config.yaml
hidden_act: "swiglu"
rope_theta: 10000.0
rope_fraction: 1.0
init_std_qkv: 0.0219
optimizer: "cautious_adamw"
schedule: "wsd"
decay_fraction: 1.0
max_seq_len: 1024
doc_mask: true
train_tokens: 187200000
Each number is 128 + 32 x the weight over its row's rms, rounded and kept within 0 to 255. Layers, rows and columns count from 0. Numbers have three digits each. The size before them is the row's rms in percent of the matrix's.

# down: layer 5 MLP down (transposed), 704x256, rms 0.0517, rows 159-193, columns 128-255
# gate: layer 5 MLP gate, 704x256, rms 0.0591, rows 160-194, columns 128-255
# up: layer 5 MLP up, 704x256, rms 0.0577, rows 160-194, columns 128-255
down159 103:098090124146157063113167106176100178116146086148078107112127107102160113102195102078131135125107124128130129082105101110138185171124101138124169118165145107134152118141163123132139126178137124154089125095116108146100133073113086204168098140095163149125146123175111116122037131149168116140091093129113158103081173110109175152161093165082132151084024118143134078115124113129042081123108
gate160 106:146130154089169133122128151172165129061116085084104106116105079121149159110124097174085160144160123123104150142132113133169083128133147147080147135104130124130144141121144114119132132140056146155136155118120103107126109102140155170090088156130145106137139126126098087153178178161112081114136081122235168140134099111122104153069118088119116163060150124148135161198177127114163136127108
up160 104:176158127134118149145109173120113088122116152187067158064159131183082175107139160111156115132151190166132084155139107125092130132134163155066124114141130098141109111168125126144145170144162134077153137154100145105092127103132094156083148136117134112150126101178112109113079153163098085086141144113127115131152110210144106181095111075136116142116147162169151053130130109141103125114019
down160 100:094114141151170082134158135110144153069168174103136162121149090145116139110142192172097100080116125113104117142100147106117081164164184134140130135144140120141132168157145070122128128165137024095114123148116134144118106099146113074085179133130090088119150123106126143090090127103137128120130160128088136123158093124071103114102149124107156094085133102132093126122146078120096057089106
gate161 102:131085135144147138132139126097158158113038182157152138167089143130170175118167143108097136130105088139106143099232138083088140127129141148118058083101100107165117078133087105097110146200123130125120174152125086123131086151172110081111177129137111181134127138118126137139176130143104148108148105173157161103118168143168120097110085093128120111204135153130141109137117190174175120126079
up161 111:081120142076179094186132099132201137127215128084071128132157104125160096150080123132080074136152199092177123120130180081149081103122096117124129125062149131122153134115143130136169120167171195072108136091165101156171143146115137131122104131140138102110171116154128159144046162094097106163129159100142137202099078143155151139167156125134098097098155137138116114115154109145101106074140
down161 104:145119136114109146162124141124128087150125111161070165094137057105160155136162079118170139127163172093149159175098121106149086095068128091094138093152136089197133079176094141170128137191081233086139061121070116127094084124144091150128153116163176105130174183120144145157158120144166164184110159084114075111136109113129128183150059120163134124166182133070068188131144136134171100108128
gate162 098:114101086149117199090168195206070133143088075148080066140167141130153146205118148120131147130149127181130048125124123123156134103109098156032151130138103079103156077157103091118199133162094099135147154098129164127150088197132130131118149144155163184146103071161096132122071086153177161131154100153114093155111085111166119122136147122132154101139137082099118142158130110142139084114175
up162 100:117111138106163109122133087118113129131223168159196164069124138094102117134110069172111131098167186095107158141153064115106142101075165092114163087133184141113145149080100129120163104146168148152172150123124163081082116101098125115105084136142129094120165151181164117163135095122089181137129186197086146083156153065095169130104129149184167154142056159115103100131117146145094115096133
down162 102:131077088152090143143122138157100160104103104101127124151151115085138141118127149173151185114093114127171094137171090112116107136099090181132160117115162147117164106136138176165141117099108101136105122152120084161119103123171119102133144128150145128143143214147140098121106093144133059122146141171122152194117061202145181118248153120169161041115156102105175145121129121145086111117091
gate163 090:134102095150157107190173183087091139139191171138134087131101160164113085217151166151148142068085140157163098139110138177169135151161118136174091139093134153127091095094092112131107087175128127080122122151134149145198168183114140144176096089131136128151126152124163138126136127164147178128071118116080078136170164089089157145126070095164105115147102149146092127133104130114114135142141
up163 091:134092171174125064160097145096120112098183212146134035123175155180157184106133170145146161118097144154096169180136140141128146125169187073124152110135143138128107165128172184121138115157174111087072165144190083122110122099163161147150143168058108122148138140083158144130150121113164176128118134183121152106123140099132110122061116149078148132152090119219080112120139154096080163187094
down163 091:167160138101106161068135161137115165124139086124102096114060151136126076148125130187130075119095169115136112116102075144107146121122084127105076161106065131137103112128138118101114129077143149126142090117113134136148165195074135106107147156162150084100149145116140072132158086125097082125140173064165090183123085126147137147144107135187110105141126080130109095143092090089072177162123
gate164 105:189125145139152146093139144200099138140116098102172124130087115088126100154127158113106160191164084128128135152145136137152083094107153169110147112080156151101107095154135150188123140061139117142142150118158146117117180094123172126158151162121106177123160130108118119177139095143144164144136111119083167193154140106170126139122108158098136147180091145143112042132114123111128137094104
up164 104:129141107150105146137134088072117095092106140188123100067140109118160120097121141137153149102136194125136133095119093116118122106093139132059143138138117151140173112110134071089191174143163172162160142111132109136097148107029083108184153135113180075191115114116151163117109165176123107123079101127064139098135146113132166110059088056089161108180141082109100149103155145159122154051132
down164 106:134095165196156183131148133135102171083077089140097095120103161129151189104160125103110147130098157111119162144132169152150159168129121166091094121116093113177172174186170127131146072201156155111119165120119119157074154047077147119113122104129138142176118126105155139122104105154182153125119087132103152121111118079068137141105138123095176151113139165117073174116184134174094121074148
gate165 110:113089137142103149103153097129162119169050085123116140037145153137145108094100144153138118154133135148139161061115133136130100089190151198125092138074142119125121105102147134139127132131075101212134143103163137114083079089152199093122113180118116120118117115154137127159125176142142104119058099110121133199179123073145076090151141072136118069183104088111210088109120087135177180094081
up165 105:118093134092098155125147127078143115121171120129153122153199206096139138106065143130106135106149118086108126129140148064143166145169124142162148110125108097102184161168197106157152157145135130153139116124103158125172074114175148130098093172136154130107149104143119099143090085112197121127063148175163079096151056124091121114080118125133218079111134136149188128125145096177196155147161
down165 109:140132099127118110060118125140093069144089108167132134115087167113168038127105126136124077190101172069103141099175094108153128105115125094089145109164152076091160137164108170101163186114154138080147086142108132138144093135087162196109139151115119138138115140154123108151154108116095123118166109129093153139159132118117135149144098117141071155153208075176107105104108140177219181153085
gate166 102:116083148132110093096149161118128101122141157155106083148104126200104145106124154129171148119145086107075074145112095174132111118091130148125102088109158164123104186158118170118158133124143115119186121196128081112206103187118173162138175102135122076179134137158086176089108123147110163163101123116114125112107162117091084128077091166097152137189108119203090038146153141123144150131109
up166 100:099197089134082143148119174160125142187139100085139165096141143155078085143102095122164069081085068123123165131143108160117082113118137160101087125113101101094127149158060092105111193165135177113147132168161181091078200122093086130098179161158117161133155076120101113161104121127158112093178146131142175088105100130109114152124156103181134165112117153112120161115111154086120186159140
down166 099:155111173130126104088104136054133039096100094184125147160163148090143179175191084059090101140113095176104134133149147152122124148181113096127143106156171129107180181121154163143103113084087124175136117136123146182156135092210105159118132157085137143109093168141153150105179152149199151170132159148104126167203109121138129123168120051046153118160179094136107114184158121109123136112150
gate167 092:135106089119121112164134159120151160138106135072072083143087090102067079131119095161125139124129178095132139097138123161154097147059126187147082181146110152115135161131152128139106110146150120111143091152098190100106112117120126109142175149160115110126115096191160137163121131129135138070153161172074169134109146137072108158128118090144086103105155122144077145102153109177165137129101
up167 094:166090122097130111113103165145162112114106102164108134103210170136056177117193152097156122116131110126111182121083133103129167081106141182066140145181086164163153128095081130142125142130198100097079149145112147086122145126141123145112140068092110104104136100168086175107091107192156128155140147141111142128094135133157175086152109119147184103223112115143160139157132083151075157118159
down167 095:114122101125156105128135145164177097097120166113125153167093044080140127146140107140129087085080085078156145110123117157113135103090092090114122149094137120113094123173122091117168147135225196167178092117085101162176052127098064170113146150138158102101067130134197163099103152083139067117119130085066137119131127098132078193147135089181102115149155178116026204098134129103125106137155
gate168 101:097137113143122136100121129083108164106161082069060123078136130112110137082190134118107075089155136083119083177168071140178123078094194194135089138114179110062075160142088104064183111154166185123137159139108058128116104116096153165087097135136096132192107107149079128087106130093126067132145132123144182129151166155073098144089101152073122154106121122137085114118178082163145123097157
up168 097:100100129157087152102094110123117167181102106090073172067136086151073112098120124156124157133123131146122117122155111139079129087106132111144140070077101123123175114084143111140107115190133146100126132115186144059070102116144123147118102060065089079179073193172109066146126082089152146194137139149178127121129165089086099151100211143109148121112182112175180092113119148171175067121133
down168 096:100108118101143092106133105121120181094169108103109163113047154097117122099112179120145115158139163085127119130068129122140158147155098200106063139145167141087127145137161191108204118085129119094120166136139092140167092110089107207124163082148155139119142141062168217093096152185062115179088158118065083123120138162143113104106126102154121130117125155092153175174186145057132164138153
gate169 101:140080100174137111133108091117149111167105080091150107122122131156101139059099156116135093136170089089160179135201144100111107116099105074149152113129126048173162125153125143166140149111190165127174138151105093174160133163125094144122053101122096098140092072188141083114152165140108132111150192070123088198175089161086209121136158113115152112129127125133153120062147122145094138024153
up169 098:143122106165157135094097122136037104160149094197162084120105194121117081139146087151169132134152134155098107119127100194104106136089170069112157120201108126155119108153144144146154098080175183123103144146162171143152134114098148160108119118130113211147129102162127153197153118151168131098140096134152140162133178125098110131098173083118155100169131119222133157134151102158115191113149
down169 102:091109111140100161132122144162094128118171095145157128142173117096067084058143141114170099170115125126150153162143156121185133080092144126101112143072120120129108119131120168164129099068176152185122131156157164113091103144134078145135153086085148090108102154122123078098101137111163109131132152125094152133096176130078129134090164111099042128165096121093137092086137130141107175131131
gate170 104:130054132125115142117150124131092098179147077182123142171129118094169125130121123178129148101151121071131078163106091086174118134103186165099180183152126159126145143102175115124108142147197116096118163120132213132169108121136130148097082117190123114147104103132085086131086097166134080132096088129158149091138120149128128164105132063127179136105143125135054150103105064141136169098165
up170 100:113090161120149148117157117131133107088119125121109153106113166152182120062142173171132164127079126134068179111104105059120104132120068129139146077160171167121175156071135119156111063133076070134116137086197172114113131181121124127074100151108166073120126089115096098115109080186139107132111101135171111107153118117185179143121157094145155142169156134113142127143061082154166155129097
down170 098:068132124120104153190140133176092113116140117177144120106119140196150093133139116117095049134088142190131183098110120141127169128143144119136099118137147123141114134102182141140147137107137089142162116100087145127128131106130179122171084140104076107108144074122126110145120130115100173074129152134146111125089202158121123152170184121111103119105145147126111141115135148103143143146112
gate171 102:134120180129147153182188043140097187140108068086092132141117129133113086124165096100114123057167132125160113113115145120164136096122169136069136128143162089127165181118192116089155113142131085146062152149179210102068128173141151136119113131110110086134135161092109151111135132100169145114137124143097172206104149078133142101064089157161120084139123085112112118162190134130132157109069
up171 097:198078077142098119129115120098154125149171151142129140109116147190120134157100086169111180171133121098140139130134173130133124139133128153103175114135147127139129107146129105134065169138106156140157157145153060159155129163139089156111128087108163175081101155082105134090124055150185118108046171223108129149124124161179154136123114124187151125114153154082149111192122136143169133122097
down171 099:141172100136168149155115103117093083122147123126140186130159149067123120130162138121126121113089129147155167108146070115103042070095151083127047143097145110148149145163146131194128087138133173121150051111048172132075082167208110142098119108122082120092158127185111105172100138090118123089170164108111109160079113128071120138072125145078095106136136121111094140101103140118172113192077
gate172 099:131093145143127175066154132127139124124109128128138155132196083165104115104186112106145128079115148183137126112085130167159129084134089128114084111094193116105133118129136137113088101139161111092164135122075168110164127119156106136102152127164077140188092116197118129140161127098111081160126154057129161090164141125138091136140139135143158147171081111160055091158138077129074116166128
up172 098:136100175158186126155099201135133102086126126138104146149134138110142111194153106131112150077121104137119133163162082068169148142110125072089141094129113136112178154101184106044203176111112098147180109082125174181177092107156126071138084189184138189187151100149149121097083161124161143068128149146151158193098153144141107127150125124176124180126138187152115127140187118113093136155132
down172 101:153115095166075108153161143138095153150110139170152163133125112083089172138082122171125096179161127087193116152139125201117026166152107112185115168126090083154123087103166101076096135138122109182054130155123173081143120128078101169122117134113106120172176097116148147136088158125123112141113112201119143116109089089076106102132148159118101131109081121142118136157048092049128195133125
gate173 102:112064100151151046170096083159146157101130140174154122078149139124172142134110112161152125128177109206134159186121090193117109138130115118100102108130153117116110155105104089080071138132146176115115133159106171103152088123160088078055122151070113095109109150205134083152164077069154155151116119177176131132139117173128136154140159099152099092125095148129138159150168050083116088132145
up173 100:171180117095124148136133140138126126132146058102116118131089132069157125120110122125071113146124127133103090097132124114129108126133125121211151150112154137094145135162090101116102128073088131137091143131171076163166134085077106135142142104174139092099140125064155129115137106097167166124171178074039182141135170068161100057115113121137158139114130147121138120127121106158176162186089
down173 104:109106111104114159137107149119118166150101055078158124099115210153133123110131142090159140184136129166105131126103112117139123120141122137125168116104109123160172127082156116127090115077167123123139033152150127119129142173082109131141123174133128091098085104168127085088121132089151146139135124115130183091145124200092174124109120145160071085092107105083132126109105115152138184071093
gate174 100:133141162120098090091153199119090162140103128161097148163109117145147103155136173118077128121163086123116158058197136135179162121119090138172112099142175149112121149065098076062154163117188133154148167079148166087157088109085106099083102156146088191154079113153121098108156080163191071121166110177152073100154118113090077121110104166154148181155159139140118156166161131131109118132116
up174 105:132157146148077140134154127143140082150156097088120139166100147213161111152158136085082136196105154169183127135177145122176119086124141113171066106113085174178168105130105101091100123132072116126128161145135155138172151172076060107117196117066133127108116112101150121114183149096147091127103109147155058136166100126101139113117141168134151123130093131177085166153065140115138081083155
down174 103:122183153095184131108068129145150125162091132119153095094154101170157174104112144148091149160051138155164106146144161113132138182154161145134125153110140179094126091116139129172101111127139139094214160096130136141117111175177177115096110116113089127173103124098108054092146126126100092114157173169154157156149123156173164114137134110120117149062088071121183136155146150152106146199079
gate175 097:119117160182094149157159127078119159110164121126169137131115093169147116094174078122206203069123151090099127116166142105124098105125114136175159159103079112146105135159064171130179178133141121066167094045198156154044107142163079134124126131130111074166122099175126200128136135154118150167137163168152128175099137113103159136133071104068114156143155155163094123167191112143105102103117
up175 094:090140112107149214105161137141082095059066118106072123079155127110117160143163156166177102110116110147154100101065133126103154116201099133087142146172087102112129161097163153149098124156092115140110101113114119108190207134107159111147124115115146141183100163116098138126044073140113123149092140057106157121156104142073142129116108152151095137115142169101197123171107118094150176097129
down175 096:136136125064193183099116139160104085137162172063094156074128127070105118155056153128100115163174134138154135111131112168130133153109094100069135111119131166063129102114095135157138083104153152117138127141200143121140121159110127091119105142093116106069169174150159136163054208092146147123147135132183128118124167146137170065129160128149113142070125102160069193115064156150054107162125
gate176 095:109130123144078139087119115128122108154152134101167049104073155125102171141187152113148153135115114125125150129121166160129116103100161112106177164147135147139116145139128152157127160072134076109065107148084130140136074069120143160129090189141079157165144102182102142163184132141099128133093198137129128120176148184089136097179095135124169074187055105167140099112125114169135148138160
up176 100:070165119080145125146171133116151128100110123104086065142093088127146105118163130172148099122114174116073131131144072091151167158067155141159123132135119103131086107130092072138198148119154126067185096102179123155125117097145124130137109125165125148134137110128081182100117098120080128103115065134091155118048092084059093091123139113104151120077132165124154088090146108079098115127149
down176 101:109079121125125160131152142195092130107133111197188125122177157099148170135103121122103094118159103152169122165099124118123137129126094155112167128175108135101148118189073125123123148086109130113096217153178087093120052132142077066134096107074175116140190103056138132092133183127155136173121080165134041143080049121197105127135103075146138087129133112121124134166127163179144077145165
gate177 100:134119147103049146099107154147123083129119141113238174147124139106131129135159111080125139161120115167139158147177156133143144093118116142083160196124074119157105139120116152092116128125163106146184129117103183057112132073169127212122160114206114136170171087070088087145166099140143124107104094123125152058197189144113143142115134164163146175182113085121137166118110134139137117108155
up177 097:153178056143160102183166084213111044148127124190130152121164114119140112168102135152080117103158084105148100127103135121176084117122110088141121138185107164155123090114129131091070134118111085121099125199132126099123161141156080133105109124131130146136136205147101160203135153144136148167133169101155120107175166168098083126144170141123159203108116147121089057145103139058146151131206
down177 100:131148193098145078077091182138116107159152138067136174092139152074102100078170123128102151133142127119156131099189132092117087170148054203114096076143125080139121181147136086158109098106065158138145151076122112150160085170156122161134124136152149109139106115114126146107094080125094087147123154158086153128140124123162171163068112134154131117104111155074204151123100133137185099182081
gate178 104:076076110122141114143168180089128132104164181110112160113142133104169150133146198139095086107105120142103159117130105125129097184076137198119112123103068135134093120129152174183135104118130143155165122193132152140179124137089079091137132159102108180117091130177157156141126134109083154132082119149088097118121143064085172136180171134168108166166133119166099165117101077114107118095117
up178 101:128108152125143121116114118090143109138156140134168160181183142124125141102103130109166114089171128163103156185080099130141163192137157165105118100109089137132160142121108068182165116150177140146151144165143099106081133085144103115092173128128076126084246059088148141123135141144125118149102065151144112106120146098161078117108185160117092047128130173171108169155108086144127119093077
down178 102:095156110125121116120125171111116043150179108118097132161114080113107121147109097086092138105062138148154146207169155060144137088121149095109125167116089057179053087167086136113180082155110104212159158081142165163089096102143097151127158136166177143170142112121094100095125118118145156143137133098146070137144108065146106109123075112172113088194061109079151123143085103099077089132154
gate179 106:128158148152155109124164135091154133076147053117165126157124175084164150105087127111135207109087117078057117107150177153174167157150149109076136084150101062163167103121126127108138115167117101137094172075143152098139057095128180109194141179137143180147201090172117117183132140135109109158150119098129145152091121093087112157085083097178106097177115146116049100140152137162148123156143
up179 104:183155129152083098113120205077219159216194107129091120135112088110096126153137103165141156081161162087180122048127135065123152149130108194091123088112099097199130115143146129130155176082133122138106130072104149133074132080108101087140119114154145165104190175175127129145162150142159129147184048111152129124134143096159118147130136084176092125056116136107085131092117123125157071147148
down179 102:112072127185179116123103134113131183167084086136089088111112136146061136106166136114120166093129142144168086148159144129120079078073111175139114146136120160187174135174133140114109126118171173111163190114167096114104175081119121122157157101150116063115153123132174166140102137152095139095146108109111066101164134174099191153142127187170146108141097123081101138135122089116146152125109
gate180 094:174082116187172121105131115150177117182138062119142126119123095147137156148118068169128089110147176136196156152121116101118133173175134077138182169142151130118085095171118109132102136159123079113125134100105129136165122146150135163068158127092137154120109147190133154205142188106113132161145153121139126135134098079116127177159122097100081160114204147086109088127176121131108077130136
up180 104:152095170087142092104160137137115122163127088038119129209077113152101101104149080131072100146134083107154130084114152135157171045208096112184164096143134180087154110164163167133133135068108098143112095087124153141192117145176124093180105118059140087123109121085105143163122105143166136113141140142105127123122167056101151131204136131133111133132126121158152158099153178124181134133114
down180 106:125088138102135140091197133176145102131172142109086140148140093143093117066073144105118126144147095141142143126120184164105173100103123144190147120168114117076155203110154193126146128093163112157164056175129137099140192171137117050181095119093151090144112113189096096146112094166075157078136119135133138129162135151049150084153179160072105130129172059148178206061105173164122090150148
gate181 099:104119097155089122140084144129148066117152148091165164116172118095087097143102138188119097127147148180091170110069063130103123135100096098103116165134151135176083105187138152116125082093099125141162165169114175134139131173164083161131084181145134128119106112214115096211112154111132117178067186168139144177153141090103134128084126108130150106193123137141159113143113146144139152117147
up181 101:149126061055124077170157114122158154138147145106151116117181064102135104137117216139108162142098066126177087121134136197111088168181107171048114099176133107105114141064103150151160119108184145139133091122103151104108141080123168113132110148179171127098143170126142119138086083111098116160146129135159092129134143209121151127139095152183172181104108108089154079101110116132139155139182
down181 101:119107136113087191102119148173086137166138139077071150162108124107136133172097187063171096135134093118096094154133133145120098145096127131124135123095106209092155216152124180178093119163074076121156095140189111129087107143045203177103141113138097139166137136159137090150150138088142115118103098086152126155177108130148131159082142131190154111108182180127114159111105132109120096145151
gate182 097:163170134126057158164110125125173176125093078063133117113112134182166126156101096160095176092159125095038108156122173103071144113144123134139057140150120138155156096121089147192132153201099089141164117072102149153106085156124152145057154129119175116132200086088091125113155101152097192144083112123191146090146103126125111118093068167137076157103175139180100097114126120164131129110139
up182 095:144116145185163108144108155158148146092150129101106196144132117108115154134181108120125069139138137086167129100168115146105141162169137098111118130083087143153109075169138129101103147167141189096151109094102131196062132107135156087147113109083145140122114148126155133140150159077137046087111106108196126095147099129129138156170168073093082104065102151177128139124099084084123095153133
down182 100:172120081175109083117134146160147151123156070166180123057117163131135111126134181187105153129133167142110100096109114103126096111090160115107120110150178103188163125060119151151116149130094126147086093148091179117099120127145108149138070175119140161120152084080184078130134185164097140217115118135072124136148137117156110147127060182129195138158180150151234176054208152170108184121138
gate183 104:124049114147166173127146154105181089165108159127074104106150153139145106134150169156105094056123141207102092111113157152100079138191147147133159134150189186123120162150093131166127114100097133067125181145118123132136152117084121136087102103143107156124079151103074129150178141169113125132106108067116163138123127149136139155075120147116160143069117114095090204104134143151101115106196
up183 104:083131118156075192123154153069110146131097131109127154124186092163116112142161150128168106121146147105091140126138136092123190126167117097057120119184171151111130161109125159223167123092115179045127148140130080196107146199124124130059131134091079165135127085161102123140161142155079174115132116139201090136146125111083101133117138105170106061110129077090106162129110146149125151130043
down183 108:159105145147071072207143141142096101087105115164020111138124110146087146108166031113155171150147072106165155189145181127150139140182166145137094133174134196143125123079114088107092106104124075127147175119092112103122055138120138176166117147137072172135122142146143071089104111177177148116095167126140162100111157126160143108127184158090161125039124137124096121109164138129104133198152
gate184 094:143096150091111047139134056129216151081161106072167151125169148113095138129064117118104167077146142139124189094176116132114107125160184159060107124120133139101168077168074168144137108049097160123182128152094184105081136112166098100075132134115121101100129091118127172148131154092179115115161086152125143146123091110128153162091179115152102198129125106099143151148170124087073079107094
up184 104:193119125106083126107121156094139172098169151149151146178108093167094110129131114109166167084077087138100169114083106134109108160118159111135152092168107149180109139177118155152215084107122138150121114088138173124131124158209103118131146141182181143157108113088172203081092129126170114077200091108102124144143141111120142175082111150152120181094134071092083128139144159133060128120132
down184 103:159090138062135156108118187101159117120064118111090167131144137125132131159182076169151151196087098139101146130075097192160128170108145105160131150180125075151106183099096159168068123129100105097136092165109133129144175187157130090147108086130153114161095094089158124078169073077120212135102112070094143208126108119095098147116153092115077148146164118106118134204125158124122133058157
gate185 109:174075131077180144137121127129148065106105058126116109120180126136137117149069083151088126093066117082113117105102126095204127162126123157122134092138156156136196101179200113148115135124114130099105130130203069174208084166103100156165137116134142139111147186115118163130070109175084149170163154127107107126187083151141139112098147108166108141131085142174127098137113099109138172099143
up185 108:165122157113090107100098111129131156083097142115142170174152107123103108129093116091092148136145159124161177166090160113127128128141098103148180184113145164136153150107171090124085154134140124154109104119172097135114119137149147154065085059091101085121158113133127163089075197212111085105126141132052082150158208100105185098121093135119123144183119203088098137158142153070089103096096
down185 104:115124127163093154132142114146100117129122079110149064111141127108103123109161105182082101115123151134109139130189177186128141136141119082104177126153122161139154082093155068130140104100128095175101100159133098158101107141172119092136095109105093139082088149105134157149143160160129088062120168135188129117116151123169119062120127143082165127085113103119142087121114100073091156103127
gate186 100:132126110166099106143121122152199153117163093160167141127093108110163151153112150074078110207175151108155150163132093112154137114099084094139133115108142104091119096101096077102148207067119116077192147168171080060171147119106124126115083129055104139178111112156113091150191170114139130170107146084142155188189153111187112126108089175177123168119102142123107101152149143152154076138114
up186 102:085155201169153102147133092136120101134130128107105131110104061064114098144109118113156106132143137132085192165159156152092103138058136091130112127075145121079101129132115152132151159112052122078135111090124143125100167215052070119131126153114191118122151087141158115116140135101121077149201159112127151125141086139118122150160103112148127084068153167098169194081092137151168171134124
down186 100:117090086110098100178078132077130194078099082110132190112096128134159206181156079194122118144105159139105164119159173091089131142108169134126097174133111181094135066167151143122135105100160109123156209127144132178193068137162154145208173142135100124134104161117212149156146141164125128153147158064106169141158095129142091138114165129079149073077112212069104131044118099120071186144173
gate187 102:112097080139101113163152110172183126098095158125154132176125181110161126174185211110084154120184140164129139137091159117139179151157114141143093108178107077114125118091123137057104103099116094047119134094101099123129157125137116153109116150119031155056139117144073141149144142175099131102140158142169133160144130093123114130169075113148158121079071122133100112137132146145095166133140
up187 100:112154112120047136130111115154139120151163170095102172111081111142163171122183131145124156128134093147176118110159137139079165099153186146211112092120078161116114149093099134084108101138122105171097111121073100154187126093193076129151150123160161054137174130074126103103167117150099125078195142164154048105150130076114140103204106190068090115096116105083180166135090118137149181123115
down187 102:112182169034201099114114121140099131066146078122074161206115095137157164146153087089125151113121158099099123092102135104167076111151116123150151182094131145134093154159137142131122102172168112166171044103143095144128067174101167133112130100147190106169123168081151153104094145103123164121112142112131142111109115131130121166086119152096092181146110111131147100111083093114148057146124
gate188 104:120148062155116176127114083126143144162105133131194136214109139101168149153097205159105140204109117103125101196177144147151100177130106148089131095108098119147112133147164088146121135129146164120100153163107140126125075067102085075119154207132073147120128128123131097160146172187170128135147135189072127108158104134116181102153085127159112117107132151170125155149143109079133079171098
up188 107:100124140085151164118142167126162078142080074092096096080138119086110141137106127088102091098084140094095162130113115126144083139165117165155123084163085180168118150124118122107195158114149112080142132104135143121119199148131101116124142143099188144145152140095126133105115071087112153120100133080187177177134061176181126146140212124198152125116073160061140142116158136122125159094164
down188 098:141126118126146134089158111133177045151119090057106147126139156159144129107141140131122119107136078106082113130124131084142150103137163121106115084081110103125130132134077110106150144190140115154135174071158137085129130111190114083134136165086138204150136120186123115078103136129089167133139153172184077185126109144113135149125166103150069095136121116133135167166115122091078074137156
gate189 102:126108130102130083181135157118189124107142120115195125133215154124105170158148147103084137102157128137108100122173085156087118171203173203070077115169095118115124192161110069153062108113093135129137140165140127143135187188124117044161104123125119159086125094161112183115184099103137137119073154078109131182126099088160159183092156121155123158167122110119132129130178076072130136153108
up189 101:086122110134125111112096175130144135079149137177098146124112119136131138109107094169114156148135157165136084160157111123069161130143097133100168096123119173155145101164144117138128138203112175151115125147128144171033110132162135126092107111140149166144135095206115107142115090091187107154112158203180135082105109103146127187138152038101162119141136136184094131143145191206093123114165
down189 104:142115155128092112126087120145095144114157076143109085194121141097112128089091121081137098140124131146123121137127175144060104128127096099111169153135155116143101137177176127136123085056128141142126255139134092114128121132113139175145138162167119141157159175095117141110137096100140084129136206119201204055099114137168114178103113146140166129144120117123104170098115169088111131122122
gate190 097:137132160174148117099177196166143216130145128089102152153172125161101137176095099130154202138138133133135162170143204157126133118164097202113096134109140139106094106169156151130127118156169185140104104193186115147101109112110102155139143123143097110199155168115133143136144179109050176131099137082129113143136144101083115118142146141148112150139088159124119124155085125164111137050110
up190 102:120148106126125137137106142115142123108105183126136131191133173157130164105113131069166124143140103096163144072139145160073141166099100175085067148147069169145165073120168104135107084128078155187150103139133168120140134146140080082114134188128113191154114154146115167118135114157057192124077106132146109119100075154121123105139131114108143116085118152110101075145189126137158130160122
down190 102:064178118092174113132142195088091130099100156162094143106129155094139116150100180180149172115077131131109152081114155126166100118145136164137087133136134074138090128089160162068119131107159115138120072110115115148183141092150145136097113092124126136194109147068121162113127105152143104108131091147115098157132081135190098085170145164076106133108179145142167171157140134179152128137154
gate191 087:209168140147141128130129100144117070131148129107146149124149142092150066127099159104135101132093077082148134125100134120137126136095062136170174185162155170106121168124147148120087132069177105119143079140131159121145112160115115122135121108108166124165173116114175132090044112162126156121155122108102158168119155135118128123178142097150101126111128129090121154133072112145169123127095
up191 085:068129122121120128121145079053082106106125122188135236129120142140135164101154135066107131094082104113106078147129100158130074142094147109121129152094062127184128105112092077148150183137178102173115121073114097174151131114115095126191118135172069141138107162132173050080147109094113157078172096106170130162146076094095121069212143111146101122161143114165148131082125179172192161146185
down191 090:154137138130129137167124055164145130145168145097171134092190159161135158118090109133112148110125131126087135094126107101105147133127123097113081160120097071123153148092141116107120118133092157039132202141112090079125178127056105174149146118131135164116133141133117147143093102109101127100104213118088119105109120165186184123090071149095152167176089121105081100199117131154132086115113
gate192 103:186146093159106076170088122187167157108090136155144143120138120086105142087100076126053131144114093132155112171143171158174160124206095153163110118109126108123141095124123104146110162101120119113103107048052117167084124140106120147111140079132109138136165104154078138125152130084134120125096120118099165172185123175137115134135103163168123120095169115102123121126174108208127115152121
up192 101:113128102087113170139112126144097075129158106173183162111151139151129126143116103166143094174108162123121167172088113120115119053083104140126124098192126178131145191108091221122162033163175104134144104156114142132128102181157185116137157088173156170117162057055132153098138199135139147138139182112140142084096151088065126110101136112087156122115093134118034177083135152093111113098131
down192 107:084200106098099158145152104130140129114126132148098162087164079159176153119107166101119190102115094074083121161110127137210103165085113095168105154069176161052131150154130085119094138098190097134111200127167101115138164116121138083108164079076086148151154162170115193124130108142180118071093093144117149127085156031074122125122129151103181131165084147091112124084088132097149103075103
gate193 104:127109116145072065135111133125200164130158069090134120086169153133117135094151061182159094170122078096123160127179121177138099142157167110110134116097147089096157145116095155091115153152089168118154122105140093152101060098054138117136076176111126116095057149136156141183162129122119172156117081158149083150107066172102144116131092070167122103110111145178177126097164152087115111134140
up193 099:120188169136093159141127100065125151134161163103192151179166174102125105167130092121151127086127110127085079107080142141136084116119132169173143136138148127156109186176109150148115135132123111087167093070104211114104086105144103115130129160149059107098166101116174133073147119193157160134071119099103123092124119132092131077169165121160194179111102109092091158107172108083086199180079
down193 103:089171139144161134131107118126126163156105142145154132160075157078151155110162104190144130105128179118163100097164104153091067140143099090136069090177101081174107043078175085157110169206118118129085134135074119135054156147186169129104111118162143138090141099151134150123152122130118054119102065085043135131120156127190086131170099121190150159151188175151110098130088205147174146118141
gate194 092:110144115175096141144136123132145109072136103120077099126102119083146199098127059188150105177155106101093149117089151040156123155156141180057153174134093169130155178133145086134159128114113227095067158156118154118141127174125082148095140081118094152071104134134172125124111122104137118113135140163137148108081140093114070100092123143193087119140165150126113155120128089077120133140110
up194 101:151124051166186132141127104072091116148069107136084133076122174144096146144106113134127116166123150129175191202154141089181083084073091183172152116139127177070124146157134141204140129086165135075125099156119138115098160121136154136117154154178109141088209165097096127123139101156124138139144181145089187108172122154107161131174153060144074113108135141107179168091157127109121103132142